python train.py --lr_head=0.00444 --decay_fraction=1.0 --max_steps=6937
Each number is 500 + 40 x the weight over its row's rms, rounded and kept within 0 to 999. Layers, rows and columns count from 0. Numbers have three digits each. The size before them is the row's rms in percent of the matrix's.

# gate: layer 2 MLP gate, 1216x448, rms 0.0326, rows 547-621, columns 168-223
# up: layer 2 MLP up, 1216x448, rms 0.0342, rows 547-621, columns 168-223
# down: layer 2 MLP down (transposed), 1216x448, rms 0.0334, rows 547-621, columns 168-223
gate547 096:452455500515578444590514528457560489550570538529481504495449501410449514473444529451541487536531617508490420535486501447478541425482525533522510531528546495489520532417
up547 110:527509519488551462429513497488559555416459466515502458492487517521486483429508511503477502457434465467555494470462562467494491567546527501472506507535545463478510430427
down547 098:395518477429488438507505527454540546525455559436507499521472532492432458480478445512519558543560520477510531573560522473546479574503542505509511520537506541465522566479
gate548 088:463447567497510483527533568487526485553559522433445465477581553472496502466414523496541522507504466530519489509547481517500536467532504466497569457561568457565478492448
up548 078:445540479420416481508474464493379529523436509516443531489479526516481543502468539494496505513510479489450522511477432527439422496492553493457575397532522481549475486489
down548 088:503526494466502412585587506496484523471473472461508566511447533542439593487459481503482548535443442464534525528425501428543508509531545563494505485566497413507507451542
gate549 115:546528527414464473462577443479503545458466458518546464498513536479466491521465519458489437566487443426431488516468534564440522494523550547513476528522460465546467471455
up549 116:518570529471514499534455488540482509470582536432457515477504490476519509456451519522528504476511544490506499507553575530436510471517468513472549468576566507509496551481
down549 110:532472504444515537501589569536495506505492546458448498456490511426591545539573549445457530548534513469483570484497464568489474557517455538468476503535442500509482505462
gate550 078:480549516517501573526475520495467542518531473419555566489557478523473560438457440444482526509528558545528446481453499554499492424529430562520549612542500496527576479489
up550 080:519482452531499557423492509531483504539524487460490477431433497534488452529492485396515568525506461487475506534476454474421497451557466486497444543540467540613534454543
down550 080:483403508489512498480524521464487533543515391486493570520449589528504520521500488479489506468512569514524479544477528472528501483568527547422439489502449598545537483570
gate551 087:555528442530510542484539563505454426541552552498581528461546515491466500414460505462488467520473505482511494493533556458528503520422515495473612586471472452582484449469
up551 084:560493519468460432520548525504474441447515468476532463523510485485555517495512473423506484548561453533532501523520545473447451489461425462540479509529434518495469549534
down551 091:486462470447484553485481483517405495499482554525540520520492468504440447516539523456458420462490490461458448493520502434581566453445467448477532496480499560590443472449
gate552 093:481459537569458437495522481505476512571514517488456511512514536525483497486458495535455478569569474476485489460455504506388418487505554541533506528518503444602498503474
up552 094:451484545593513507462482531484573487488542496517639465464471511479516504489537443559444409513469482520550524516520549444463377485422484480535553502465557491541495473419
down552 099:405508497492504445489537542478498544507458553540542493484515485514602485547551546523433537508540490507535458492561596527431431450437457533460530439564574428564526497444
gate553 096:427491532528559495505490463481524474473571474551517496482445530474446469468492468509489514459443428481511494484513470550477499533481471466448449490498561495463481488492
up553 115:483535488532491537496541500516447489534518483503559487483512445516473469472572513567434418489405467580477551501531441499512533440503471510469395502486565578371505456530
down553 106:498496528558510561501548534446512552509505458424490495470515486422473415452507453582458548481513493481515484496470518489457547502543469495483475444486489463487473520497
gate554 087:524499579510535485583552460478539535520514511543529548452518515533443432462495563614485561591500495447512443469542534547537496462473565532551473486540517547582475514492
up554 087:456495533430497515542489502504486527476499504505497489455611516489486476448448494498423554503502486493485490481488508566473530509491554535598466531537489517547462491525
down554 091:528476507523522528493442525521473517540522487434515498508511494434481487397528523475513431515522546488478510483537427491504489432479499596529486492554530514505465548498
gate555 090:440503500524511540507538424493560479480525498539523445464505492583486490485525484511483485553471468491543489524412546485526452530464496473476570461441455368501506483457
up555 097:526488560422455509524466423523501488486518509483523489465453508534489516465443448530528464529540538493453519493459502477487537530509467455540498515499560474541462449441
down555 101:507587488452515467520539497525531490456492416470436528543553529545462493520488451499490451519475544526473550526503501491490552480486449549484551520409488462594418589509
gate556 090:434524571500491531522529483486451503533576481497561496454409455508441545591517484434536565515463449497565490497476467461549529488536538452463480456544478469504473494497
up556 081:445500407541529517457523529475545488402520507481468481495454492463486503495504474467533439455516481468544475433458476532537499521477494499555385440566477447552583534514
down556 091:349403491497531539501596501490497466543533500526518474542479443561460557552483452446501471484506547418481469488523525438501500514539600496489500480551495505495513486593
gate557 101:562572459415458537478390563455425534481459486472525513620486531520454516566466474516492566454496491474446497498491557529477522485484474491558461522458513477504571493472
up557 093:501497538559493553453524550547529537514494487567436488474496575456502460426552416464461516476487468524493465494517526463543467481572514599484491469456501492549493438542
down557 101:414484489540476503491500470452532557474475523475518537505472496452506473414504520490488471545550493539587490486481473513592514478513548556418526459443460507521512477490
gate558 099:356531502455497528503560500475407511514515552549513516481533509501507498452493484491496557556534504516638528522527507454502487490480496472512492476434539534571504541610
up558 101:421488539471505521452541515450467424457505486552443521414481544504510537489527475500505556436558556516367484539470519452476489506543511500414430451468506496560526447471
down558 098:505522484460525540477431519447500446438489491516535473477473440534494520486536508487481501406479428512486478548471567505484524537502561486392468453522475502495529494519
gate559 101:561540445519549489477499480542467481537555516558445524532508460480480493531478506485529578490485514437474569524546520549463518487405491513507491525480588503524476514489
up559 098:526482623500471465484471509491549421549528496460509501485575561424460520493517569436483481524509544476514436489460502550546579451546432551511515508485474483536506555482
down559 098:487509480526369548523444477544442489465481477546500528544506484491461472426486488503561457457573445529554514443462489556541546465479519482473471489433494563505491454499
gate560 096:526519507487512454460478594579485537486508482369536510486517528482436491466484557495551470548560532487512473510460499502441587502457428531490464452477467527458431549458
up560 101:546482447499492498432460508546544461453545451492520527483473480555478479545499439547475524525520353569547463547489433529529484493526519485473565544462521537533473504542
down560 099:473581522500468555459451468623501531478422471498495547509437470570451487568534500478478563549505529428492451529467456578492473603528519417479453516571494588516445453465
gate561 089:536533460527537446613484521513430503484469530486548487485539385537487480452500480549455475579509562518497502466491550489522513541538452480523456497487446489503492528488
up561 086:500494511534509497524526554480504435562503505490476520546552506502475451449484519515437575513450498569551483476509447485474379503549506484543551488490481499475475494529
down561 093:475481474515491452476464457488454516560540573512531542517459499570513396492453519481401511544519544498444579501501539473528487536562454427548433514512529527522479620449
gate562 091:518507444468593474515542486472494415488578503555497453492503479568477524556520551454498570481465414452476507518433606559474519523431559536479567484569474447529534471418
up562 093:507562450499529521507507490489556475452530491506514498501561498589468508519542531418440525439457407497498513504545511580381524512536477493521526445550507499475541456492
down562 097:553514460465549516570439489487510526460485555497562558565463454544501544475514485525517542471522531509464499498448512545516476512484540589442465508498482490542491490533
gate563 094:402464456530550600540429546510507445484532510499504482503500516521520504459464538472517469470493570483511572482532491495560558470543479472472444451458453505535442557533
up563 105:429537478533471523546574485470467546484508524513532470441440509540424592476533549514494502522455453562520520515447532485418447457489530534482445494506521465489396470384
down563 098:428481439538497566500515519496473436533512497589519528459515498450484550517525500502506544549562502504568516495444541483493477505458486445444482520512480522459500444490
gate564 096:491501552531514523504498509503476400543493496496521529496525505431539519542441504498482489453532502535568494542540519447476447430476493533489457478500514578550461504474
up564 090:467522451483531567455480546514592504434529525472414490470477483529500534508535503539486490468499517479490558431508447530608544518515532525527438465491507487527525448470
down564 099:506454570449536533417491471520615491532471472522439491480493488489492499475526467476546484504476491468524523452583498571468458533538526486468516462479539479467488445433
gate565 085:497506420495514485559601511473488518485518496509460468487508468442500490458492417481488565488487522455584470508514507551510492453536445459422532506559496508562457433494
up565 088:500496544491458513473454496485520466526502493492560486466490495522546503477546445508510431486468479484410514538482518502482541432526468452485547539528551547471437474505
down565 087:465539500568517561508524519473495587513499549547555506421488479496632428391526555490484539484448470443537489484529564532500574542534487494459448508557524515523473446553
gate566 086:502565449509479489491464500533470550468540461567503536495490476523547548499607523533507542530524638518513523576472496542486572547546516471511575538519477532491466534397
up566 087:475466548546517569470502516438388411544538491471551481461554544508502418482471550460500505523483457484483471480446522496502489536500590450496551405509501530440445503546
down566 091:488474543461480439479524471469494467578487366512492504426538522561542497461550461548475498448550511432502487452472493557445481508494504475441500473508527489488513517466
gate567 084:490416478504490514504519449511529501502515519478417511476502515529518510544495517488531512526558496468539539527538445502456529444443505490482487503544514489521491440561
up567 087:477536513511486487485465510486525546526558496521548441497500479439445419447458483601489534458432517548539414492448564554510531477539417492528444499439550553383475465470
down567 093:468483498515527487520419512403461495496558587519561569475473389479408476466538500515486497494474526426529482498533552501513581532505384497453449441529545555453464569528
gate568 101:458427516561566513470461521460487489481545524504592501500526542509504469534577504566539523505457547502575472532569567465514493530533568543505502499548571439501528512517
up568 113:461443462535562512421517518487507505482541512551470490547473575486515530499579504511496493486518580515490475514494549454520463524555544516499533521483573463538513550467
down568 109:511513506515476494516491545565559583500547526533488493558495500510490496472524475525366491472555502475453498482502503459463490518461519526379546450473496513532410520499
gate569 090:505503500521467532485375472532525511544540496474535489463579514498525461476480567491525517526489397478529525541472511471409529474493514450497494462532508487564517537608
up569 087:551479591514531443527589491488444616456511511468457485532504516453516567443451527412559405458485548459520452495540485465536420578562541582471479557471472497485502521513
down569 092:517458527488454473479550543495518496486504481526486514436508520487459519460458519495527512507472568481459489462559461477477486580501438508529502453493432440486565519509
gate570 083:516489476438510554562487492478519549526523500461397500507431456527527470523492507494473555471525488496441474463461492513497520502502496559544492529529463545537465456460
up570 083:507529521505480512472546470502454586541487509492570564526553449505500485453520535554574502436452461596414520457449479536561555540458453476518499475521528527484555489452
down570 087:503508478533509453453520498547463609471533407531458486551499511448490478470452489531417476534495479496482482480516508443484517469448502527494497485466443539545489534430
gate571 093:506523548550488496449550510506500542419490486514475540509484511511475512565527525457478461440486457541509522516556534541458505541496505425513524556458498468421529497467
up571 115:482543580448445395494521437502519525482528498515470487491521490501487477479411463550554437484468434543554507479486507555596512476439483517484488522508490552485509476517
down571 105:462524543544512449491504472525481527559507436544473485530495361518478426580451479501453451536521474504522481448462478477580485603477524515530454500545514485426507517574
gate572 120:476505523519505485553500570487518576513519541512435523464482519425510491504487496504453566486515473565440504535518535508547427515521494537447458550533603457415478409497
up572 117:546493527551518563509443551504577561510512526494445501503521466528520511586506505551498496494463568548415501438485487534438512526482546537478470513494548536504470410597
down572 110:514529457427432498502527422491511452503536379477488496520501528502514517512474525517415467439449502538586568488456438463539549469520544595491500469436470533473517507476
gate573 089:457542519424528482538545431494516469561510547547512563526502451537485490490502528542501458592498447500442479435491529462500507538517529487462540471494513531509540477475
up573 089:525476514562512506500412515523454493457468454438482519466492539420506436531522510476475492483522532544582501521523430485501491419525499537483501536450486494508431509524
down573 096:485500539441548528498425540538487467435409501524520432447491572442482498469460499484471512508471525505484471449479477561455468462434514488541474556517510429512479510446
gate574 120:489536531494478555576492479498499507510526516488493532466478461527454495437526463485534497480481483471605463509477532542513541542449465534469536442537495532450566563488
up574 125:502507587461515524523472448524440493523528495513475475463476508540447495512522526479496501530489600479593522478454525508532519474431496515469518478530459489495525516540
down574 116:550431531553494502420446459478476497499521551546468563487528520556496452555543517481565495481447502505502524524500530499507524473389509462524562501501490434483526449521
gate575 083:509574590586483484423461499498522544526503517461524489501493546501491519508517474438488499526556433540488524573463433509481489443438497526519508484546439512492556484478
up575 094:504519520540504451530417446437478526544519526454471529568440520546495473487505565464494560509521516534438527494494478482534438497533522535523566490502514475504535533394
down575 090:505537514510442499474445442431478447477522607460516527532503471527468462516499493415499427456535585529459479443514533547498475513529566599519518520447584457518430539468
gate576 099:513424520497515557494527545486484512489553497477499525577542548527450527552483469562552550489492529565566439558513479548475492523450575450506586466495521499534472511528
up576 102:519520459465509496514447509520483540450430473416489456451434493460506482443509471445479451545417547417484502531459527469510515508518416506502485525452535551511450481492
down576 103:554533467450429562520518564473485479517504507512482464495452508486551467484466474523477482430540569505535539489504470486423537533509549599510576626483570482485552555449
gate577 094:565469456492486499537502600511459509508509524429507538448515506551450453558521432475569458527496488485501552477518567494562504507455466472512490537491549386589478500553
up577 092:494527486528518495515426525497503539515546473536543474477527501518520466473533533476512494574549451544428552543524467493534482466520480434518547487526556458543496498489
down577 097:528501539568434482474553522437515504517518534465501500471508466503530486473517547499433468568467485497482519479594492531523571554510510503473495472473520488472555560496
gate578 107:494497565517479402526511483484563478467471520522517515524497473472530529460484509489495490452466464556585495514485511525574519438495537515480523531456550539544503475442
up578 133:477484497484401549512582518526460576498475466507517535478493526535507520450498513582485535456506465526499457494568488473468468490450437523501465510496476517501540491587
down578 106:470452440526451597427542548545477515432459450540470519488487511503413512506523516518386470574520486510494444511513452507527432513473489533518523452515513441466526475515
gate579 101:472491463533475499490443458529507527422569481501552561493451503562441475493531466519606517521519544472462485476445463529476571519502465468516493508484476530461497571482
up579 110:478480517573473528525470581482512484486582530461528486500542500491504407487532489499442543483486438523459447507499502474534492509478501453505417477500499470561475498513
down579 105:450547500503555489517570499493554472475515491472452532485531467470467482494557567517430481499527437512524451521551532486516510480491508490480452462530619434520552430538
gate580 109:558482526482463454576537456458565493542506494468467498503517490602572460486468519496502471482455522515465464456469423490503502536545435477452468517480503540472493502519
up580 093:489524513587514511484523460495549407453505534465510507534544457503516459515513449513557513544468478478513495548552444510493490469498486466545523472446427460487435532493
down580 102:502458479576518549524535469474531519534499554555476491515512596537575489476464497461564506490521485482489483475539527477459488523505498535439428465529571546522498584512
gate581 115:569455554541483486536434489502582436487519469538516483522505560447463486506476478567540502544478571519490477495521479477478400453459488487534493533534519532577443509441
up581 108:534510434502477517518478472516557546457498516460479450524440537451454510532453497513536477486554598482511444516567545510520497503478580519503531522443449521564518482502
down581 107:524427441519505582548489460507545486496499448537499527527486494501441515511473499482514532492436484479558490516501495479494396455486490479466554452453501501570524495487
gate582 106:420494523481569569498494491507445470488531534521536538540484484536530478428424469551549542525490488484571480416518434539556478485501533462473459504458422537496516601509
up582 128:533472469446542472515447473533436508539552525509548509458588482549481463426537481587504455478553482482484477478539415492525529553488459508506412518527497502488494527473
down582 108:497478552452529567556524458527470565551581525526423486493511501476497469471522493477492540432551487526494508548475425540448508514526496518453507428501517467574534519440
gate583 090:506535477476428548525455460507510519430519478453534471459506514453483501480530476537517566479403552561570447435567485464468557520481616493521486450540536444459495466440
up583 094:497501536511474529497498505493505562474477471541542485507479484512510510473520502480492541520483523492585507440561504421506521490530484514569502528518484535496467454513
down583 099:519466519562440529571518507527454484518504539484481473464506465489510447481409470531420507583442500497558577474515470468496529480476464503576539525567535517539457480477
gate584 111:546548524468499539591494469510575509458540462504515555568512497430502501499470560469545516485492458498534408497552531508447541511399508528466623534461452483488510561526
up584 115:442532515473608485554486491512489474493534487524572506516523474532464540488498489451477559535551544492426477493444504479527451477524515492474487533447467474516504533483
down584 107:480474466529537495479456467544516487632523473482462476503529519446525543530529480526489515509403521500472460457500509518525492585444591490450459583521480511565438436450
gate585 088:534544530583546614520488571467485515531437486473538490493476470492473448486476503456547502536505495510518500525466493587595456460434451503567508548508526520480526442501
up585 082:489481560482505487466512437494464470510554454453431545525542496518469491497542471448504465478462524502537492528479482409459507485516484478491565485515462516461549490535
down585 089:514492483452532480511566534509526470511495518480437544500525555469431468482502496561563517440468508517549475487492492514427539490487456419445508571481424437443515525504
gate586 100:525539579510505548491475498521503475518512509515492465533538509457532475501520486482497483489493587511472545517498435499472451491440510457447549446451538548498502521460
up586 106:433482516487498516512485482468507504517505498462439495447550530482460420477527569455547478507593497511481455564481517449460548445551370512499566514508531548496411490512
down586 104:450455477516511510521503479434573519465495484420501489487586485523464476564477462503517466517483483481554474531530466462537535472502398454458494538535518428503536473551
gate587 101:486501462413545538496520534494570482489477520521520435465531517517501485477420496483522481523542475540528492487466431470535460500521435485568499499513493511498460531484
up587 103:539434545446427471521545492479503526463509467520533470483536587526502508480618587455492485444466501471477534502477563468527490468458567531501476455484458478535524518575
down587 100:511478468473514541526497538523503493548467608465455478488540479487479495527499458483534491440522504443508489458468530435540496462489517556513414507375424460513456524523
gate588 088:543529526476497457470567479527449514526465494480459518495521519499492470452524536548547461554514500484586476398490413508472518495498503498552489485527487572527597477479
up588 087:503511508504496515522460562464502545492428529513473521473535549446433507474566513544527468436520466517498466514452538543513518495468481451536448511495484514480431541547
down588 093:500488521510486486412515467525479548515479498523515508468480469484437568467483418467634502447527457460508565470506499396541440550510496535532562431478482489490511524521
gate589 105:488515501437540365527548507495477418511439494433559511523552550460536491552495535465493453518489526460450488461524467519503506510502499504526556485511500424517569561467
up589 108:496500501475532526446553407504522519427527443545533479539485483548549524452555498455452416575494537493503512443528520509463431579529532484568397515485534462502535540454
down589 100:517489514442425512544509482464497572471515444504589461483425422511498594516481567527500511573504503448578570561488513481424457548496525552459512444476506528530556516505
gate590 082:472492479492535490543429503459476495495486477509593578504532506571473490480573404516476491504548525501512540532505477389500426424493561460541548514516507488455558515590
up590 076:615515535565527540468447575476414500462388480525448534576505483533489509548543483529453530482470505516543459563494500441474452520481521465487510476503533503536569492518
down590 083:433437517567498470458485561493422489452519515508490484461476457499536477550476478561452477483451492552465489592506474466463533504540507436514541481485546547563543508548
gate591 105:368527576537485519474503469463508494493502515473545492537443466480438444521496473449539506540459570426482458525432429525500506500502525463540463450452580494528414516472
up591 103:407426507550503521456495511515605527470577476449561500517457532523522517457489453441493556547522465479454482498490500568538541435443528549499485438523559526548501541477
down591 104:448552526532485496553535532568503462534451480479514472469470567526500556490558436523553560589499462486458549537535504599534474494510458509488529551589527511498472544488
gate592 100:568547520498526513557474464483508508504498462546595475478498506534534533510509529504473526521490409436504448425523503493531536528476494491483493501488464521484547563574
up592 091:534549472490501477512548508532560516506580517434483486471538483534506458479509506513506435469482524556522514455491482535538482510478451565488482527538560462458547478512
down592 103:515532535481537468407415445538501516507484438489581494411537439494601498451511471517463533458544526435461474490500570547507498416486518564473500556495521553512504467520
gate593 119:510453543473484476533479473508501452490479529522514507415512489543515544533573492542554513447462561445524476510533527411510554495502499511458439424502527428515470526494
up593 105:517513513463453521542521530463459531435513493518476464509437456487480511497477537519491598546497407494579451443478489494557523456504516563490457553546564419536512529509
down593 105:498482460496468482497434547533539517460496455486437544534561519487500478489492546420545490594493531519444529481475458457462511509506452449504469558518543566465506383493
gate594 099:515464410451520494488550515474495532512518496478517519425458550451506509467428478521556541627494519489554485472503464528518497547550537438559524495504571505546455518427
up594 096:504500431564524498482514493467537474537480532451527484503476570498505548500526497481532595523495504570582521500500556512427509417471463468546563529502527508525450495473
down594 101:580482539487512556426523517529540478508427462497517444459589542528572481506484515441436583490500538501498523481541571512520490421474534484515497461506553497472470476488
gate595 100:429463575474604533526590512498485457489483494528544505530610493554488547535533509469460535555439519452508493516518503468546602520499525514572615524533473488539451468519
up595 101:484553488483534549506580514445467439502475509530479508471491495506532508532561484525456557457467526530541527565559494419512503495508578508546486485553498502474568479496
down595 099:455524462540465549470527501391448525491566590506494519486479509508529519502492536525443457476446503522551503552515531526561459504520504506473459497537531526454520484535
gate596 143:472515461460543507507523520511507508477490528588447470530453544543512516448517517487511498518497465516524560480523478552531480543528512490502506471453456472445597439492
up596 125:497421526462428524504482507479523465526510480443562496524468499472545551514555483494495567495505514475575498503447484516464535501526491479514460537512532535483519493592
down596 110:540470566480473494549496560520468479561449600528517544524547439507481494436508575475447507498536445514532551428460526586495454548491510437536465595522509516498470554507
gate597 091:514492511504505482511479479529494547515460472505548522465470501484511517487549465475520471570487433446477482453557567443597473588498530446516460516538524469600555550501
up597 096:500518488490465493483500489562529549525509513509517472595595513503510477470479483443485506519488457525508469515527497478503520512532523492523465529516453498514597457640
down597 100:489454457543472455535563509502433535505534466484597586497418563472555461498611558470577586500502508412529520491488499478545503487505506457435440553415444547579450516510
gate598 095:510548507470578444464515500543582519578467490535437499496483478454543471505559462567537521453535543509496452504507555418494548448533470523452471524550514491562477427479
up598 093:539517495425542568447510485516437526506489525518515542495536509537545500523561444454517565509458499510480541483508454425388477523543458464486471506511472482459497467472
down598 095:430527525566456506465569464460480502565469487484512525507491504552503517515468560519503444541559504520544498453476502455526479413510466528526451590572569466456477493506
gate599 087:559477431440626465543508466481526463487512495574473482524464534457463547485550539485511436470495500507558481584545513528492517520480491525488529446458488494475493546450
up599 095:509501522603507575430440527480496507494455474472468495512507516560533436611495478518476488463526488480479478439564455473490491430494533494503491507532483520521479469498
down599 101:516497536503431522417577547545506431402486585519470504522490498467506518548511524516449443521497487491515425515514507504510498445491550452415473576589472540532452505494
gate600 093:475463460504522420508402459534541511483537547431465555548508475535569529501532529458600587509511474509532474474458469522466421514515489554480451510517538523494543497538
up600 093:581498564475580537495528529532511479410464442518471476536496480500493504498504536517478540525439498496525512569534447526553502472456457535493422519537483513488487531517
down600 101:563514511441552510502448507495557505414531387473597502529484507528520470508476537525679561503421494501539487517473497421501531473556500474462456486454539447524497492522
gate601 100:563460542450491453501611561503496468486492522464497510513521490560567475460516524471446561428503541548482575525477498483509463497496541536563487530485539510480488468460
up601 094:525531462551496542530428467509591523527522492492477515555476456429512514495494500463466490471495494516561492461506475539508507478444480508507504480572496525571462478575
down601 104:456465530464461548544478388505460464486566450465575505519520456503484437522472462487531518487577455539439501500521465513491558516470591506521532472530518553461413476520
gate602 093:421486479489454520483504467501471592495500540513553521553442468492481469521533527491502458526517567544472560547540479516539494547512582473510511446488509499505497547520
up602 097:432521436436485544443450474566495540491534507524526429502470537538515448424453527513493502515522579518484516569522473528470481523491602450522465506517462502551526537505
down602 099:497551462458442526465471475530439507552494492521499475585527483549498583451513502484485485542515523434510489446421523521446457473513589476527499394522490487528532526423
gate603 097:489484582459546576534568534499488483480414454430559462564469493493483566507544486491468553494538492531534420520540468505496512440454572515474432447477519534494526502487
up603 110:478479580479459514556531525526522544491504519441472486559537460510495536548445560508501480513511506559498539504428559551530560499477501513466501438577463556472510528562
down603 108:524493524493481484492544558526528513506468500435407523519545484504493511523523535470515484551534555517525466544552540495504484429499481524410429395519450480494469534508
gate604 119:472514470428454489449512511533578540555492511455528498496487476519502497474498408455507509485480543527456525573496480518538561502523470476457539497479456512505534474456
up604 117:442529543512469545537508453454427475461530510447496485542504540478506464537507506473542466489519459502467497473500488518456457523538475472490503452494537536510467537571
down604 112:463502516485487516487497526509422476469491482473533488541470428487525545473520437482602468467523551467478421554450489467494588517499449415482478448564522553449551433521
gate605 092:579542495470454512528505500542557495478495456477514487502487540509504446565579501503487504461534488487442475418533463474576483429492479525431515562486529554509539517520
up605 086:527552530518571493464484501489497438414515504460492508506431478475513442476465495478494577482533489472462550550559552547473561501428516487433562513453488507503457404475
down605 094:555556493472491457536471450482440436530523546540430478478514490432502526498513506493458473529454437497469484554459490516478466489487510498494518495441490455462483525530
gate606 101:476457419400461472469508529505458528517531468496467499489448524501525440526491552556476492440533523408452547511563551537518522568500529498467491429456471547473500472467
up606 092:497540426480486455488450524545529481529551513500562495444498430454530513511500520489477448484484494527470473507452504571591581484529434482515475522487511492420498497551
down606 097:493516445469483449584518542439535475515525469529513503510515532522533425461498522465504521341531509435529521449465529467433525546480526496483487503483512512572529490473
gate607 099:449516482521551498457475501510564492420479519538488566501442512534514481465475466487468546460493519475504517504560498495520466471477507473504459472477563479499404509495
up607 120:447518444436459534483429490488506537447531424452471477490493484507566497531507422492534500514530593485549525489489499538514420494497574467494475454512536505429470517529
down607 102:500545489413459498516496568443556503572500563503533503540575528486480487532584533515496473504513555428516490504460502530480491533485532517486520534414504506557522469437
gate608 092:463456467489505546497461471496533468569506514510490494504565471535414507466539498511473432490451503457424543430478474524544510513563448431514541405549586475491458535477
up608 100:503494517457544494433507525521526470455474492518475471485429531516553524500462505511461465514541462514558549563577462534517524456495466502469500494460411545485414474545
down608 101:459492462492482531516502543479473466519510520488545539550440572537528495492469517542429513542528465431507506549485464527504454524510461545489560569538495454431462472479
gate609 108:500498497523463481528531456532451506569577510484495523510422515462449543535468460565471507546487528425500449466528509485479522487545489514537473550471443509482497498472
up609 106:571500420484464469461479439566537516495456519425456480499501532513446505478493512469452506484444532483490469467509500529527460514482487561482409535446482515451473578467
down609 106:504569449527571498533554510472450507533583470436512547480438451462468509514484474501524567440545521481518507597505468461591524498561469545533522497512399477432490494569
gate610 093:558532516488512509525516545526471458505488478539488475507552500487518457424525542526502562553512560521531524470508538445586568503523557482462517505494454433493580455542
up610 089:544458521532515563530478526545417567484520516530581566487473441524509541520511542421497449456441461508475474557437450488430466499442517490540530499487533523493496539499
down610 094:497493514569484502436473575396514485505551490536519526502487402496481519506427450507458518476502498443518488494445530513511526566469517501459547498479522542454488468537
gate611 110:490468512465420576570441540442438489562489538491487510526477449512512449535554461560488440539459531549505471489463446492471494493460548458437499410536493513493445507453
up611 101:549535523481529478500542477466534439485592510524530451511495501481497511443543543478486517540506494477566524515534530479603510457483520527447537520520496527515457482552
down611 102:441515516532547508492499574515550528539418363496511506526522493508441531559518503519558557496456456533542519463491404475521518586501509487528489501425442490479479506529
gate612 114:485524451546548463520512495531513487545525467420424503450485497441565451422485501586537515492535526516525465495466542447544509455457474547520583457501528499445453503505
up612 094:507451605469510471531439501519463537510564477433472487470517524417507427484537512545487515427558558527531516470508510434511525537534454561510409529479507486516542512561
down612 107:475472544515499512487484595529475539492461532507460482498522560439549466557534512512497521500505463531485494548514532523411507486538483481519449427467555499519495557504
gate613 097:470503478524556504494502509492528507535485493460458448483590490504504437505491435463430482468520516434520469511476541484457529504540470521559532443590583514522567476455
up613 106:491490526407538508497561513502490467488470495460448466478565550496498559488461459476465452495497526516534538512494496471485479511555501543515488417514527546523487444422
down613 102:479491505447489534533538465562526525530518494459528515479481467595491489444504490576563454443563487467540515502514490448479415469477555493453463469565488494437513546509
gate614 086:492463511473510550511461486525543474536444505472543478542520539489453531512508512472513457550491435448481447511513485508547531458509419542488462571464514560521512505502
up614 081:452555551510565486477537505483496560493603493534462522523492449508513452542489500498548459507520550541542544531525478519516463492426542532466480508510493417570470454451
down614 091:521488487529545489540462505495509514476449443471514463467474547500485474502526516493529447511487500553480516440493494468582471511475433388485525528546541447513538499563
gate615 118:462518450396459512512531474518468534510516489448530535463539478525489512543525471433574564504505553519503488504518479555504497488411489471568435524465566499568531571520
up615 113:507465484507409516554521522510493528487496503507447549426483543526434536558520434494486526457477496438567556586514437511530465516521465430530464567494570507602535540492
down615 109:465492505577535444575446496507547582593542440490553442555452515546521561468467545519437408463483512451468513490470538503482475544527545472603521456526476511528494558505
gate616 102:414499552528520530539516522498499454473557518495506504526470534539452510493499535482484500470504540521573458566469556527493562489418453482448442463477431494537487515549
up616 100:496466567454477526485483513581360376534505537490522507477499528490476515453458534469421370453499476467484512550491455495482561514476460502451535493518472522492535520504
down616 097:473488440503545496485556535548486467532485517473511456533417542502481566574510516500490442539474420521428509493442499513502535474523479546417469437559458439500485510478
gate617 075:509479475551424448562471489520505509511547501456448499472570527470533468504483465547553438590523507497483507412566546491491496481545492527460490581573479482542534514439
up617 078:511502449476504459521446466555528530472501523517538463520547447522502492567490556450508434499461501376552469543492488516517526534425463470481496548499537473570508527618
down617 085:475529519537608564461499512458510419455517494495469446465574497546520512491602461474597489453529499535527505504468471593476456502499542509563502523507474569578577455503
gate618 095:574472508513502511552563523462518528522490503588520444488546475435517488479457563548551509473545574502506527466542558468515444471482575494507532525518546456442514496509
up618 079:430541597462559486509489450503560533474498494493542548539564422633513439483507457502526544480474426557469529592500484499516560538509464467469461451494447541500442513488
down618 096:431443483483553498516469540511503528496519486472486476521479506517493522482535390504518540562508468527517537529382492507575461571498495554511512523450465425547479505450
gate619 093:484461444526551481469483450441469549491501544513560548500517472552492567477534570549467456528482544475551543523484495523484512510480514481439538516518475516502498522422
up619 097:448505433536485431456466488452518563478525513421480512545499544475460556528478535554531541519491421538523546517528475525529474493499550503484548530551502464490557516488
down619 099:497484477522452444513517471503454519509551609461542531551499459541498540481465484525482492485528477522463549540510466426510510477454523420512456531582493471443518485495
gate620 101:458506520490586503465521474443422467535587520519478514490561445453435539568532518546507543550410528552431532509456489493489541498530543464509487484577511544480501482417
up620 107:523481474475536534487549477508484534519475483583474467481458490474558555409550560472536461493381428520485572488555510494413489429485556446541454491498519475465518492499
down620 102:450492475466438507458457522512506484575488467563496495493473484537547521450573498472513529459462542475425489376495497497423506528496504470547434499530489410523501474496
gate621 139:457522593500500473549482550479538501540492484472502506483450491490532505465515508463408558461460531516550478541486516458435467518542488493479491451470474460527496521463
up621 117:509542546398535461547524493520549494529459512446491484496456470458429479468534548536534470501519514432456470530508553570461512505534509581504543483466569475505498479470
down621 108:577508524586512495485538450478557468541512518542466500520541523475457457511486428526527527444426490567519437497484474502563446578524518562461530445444410466497562551526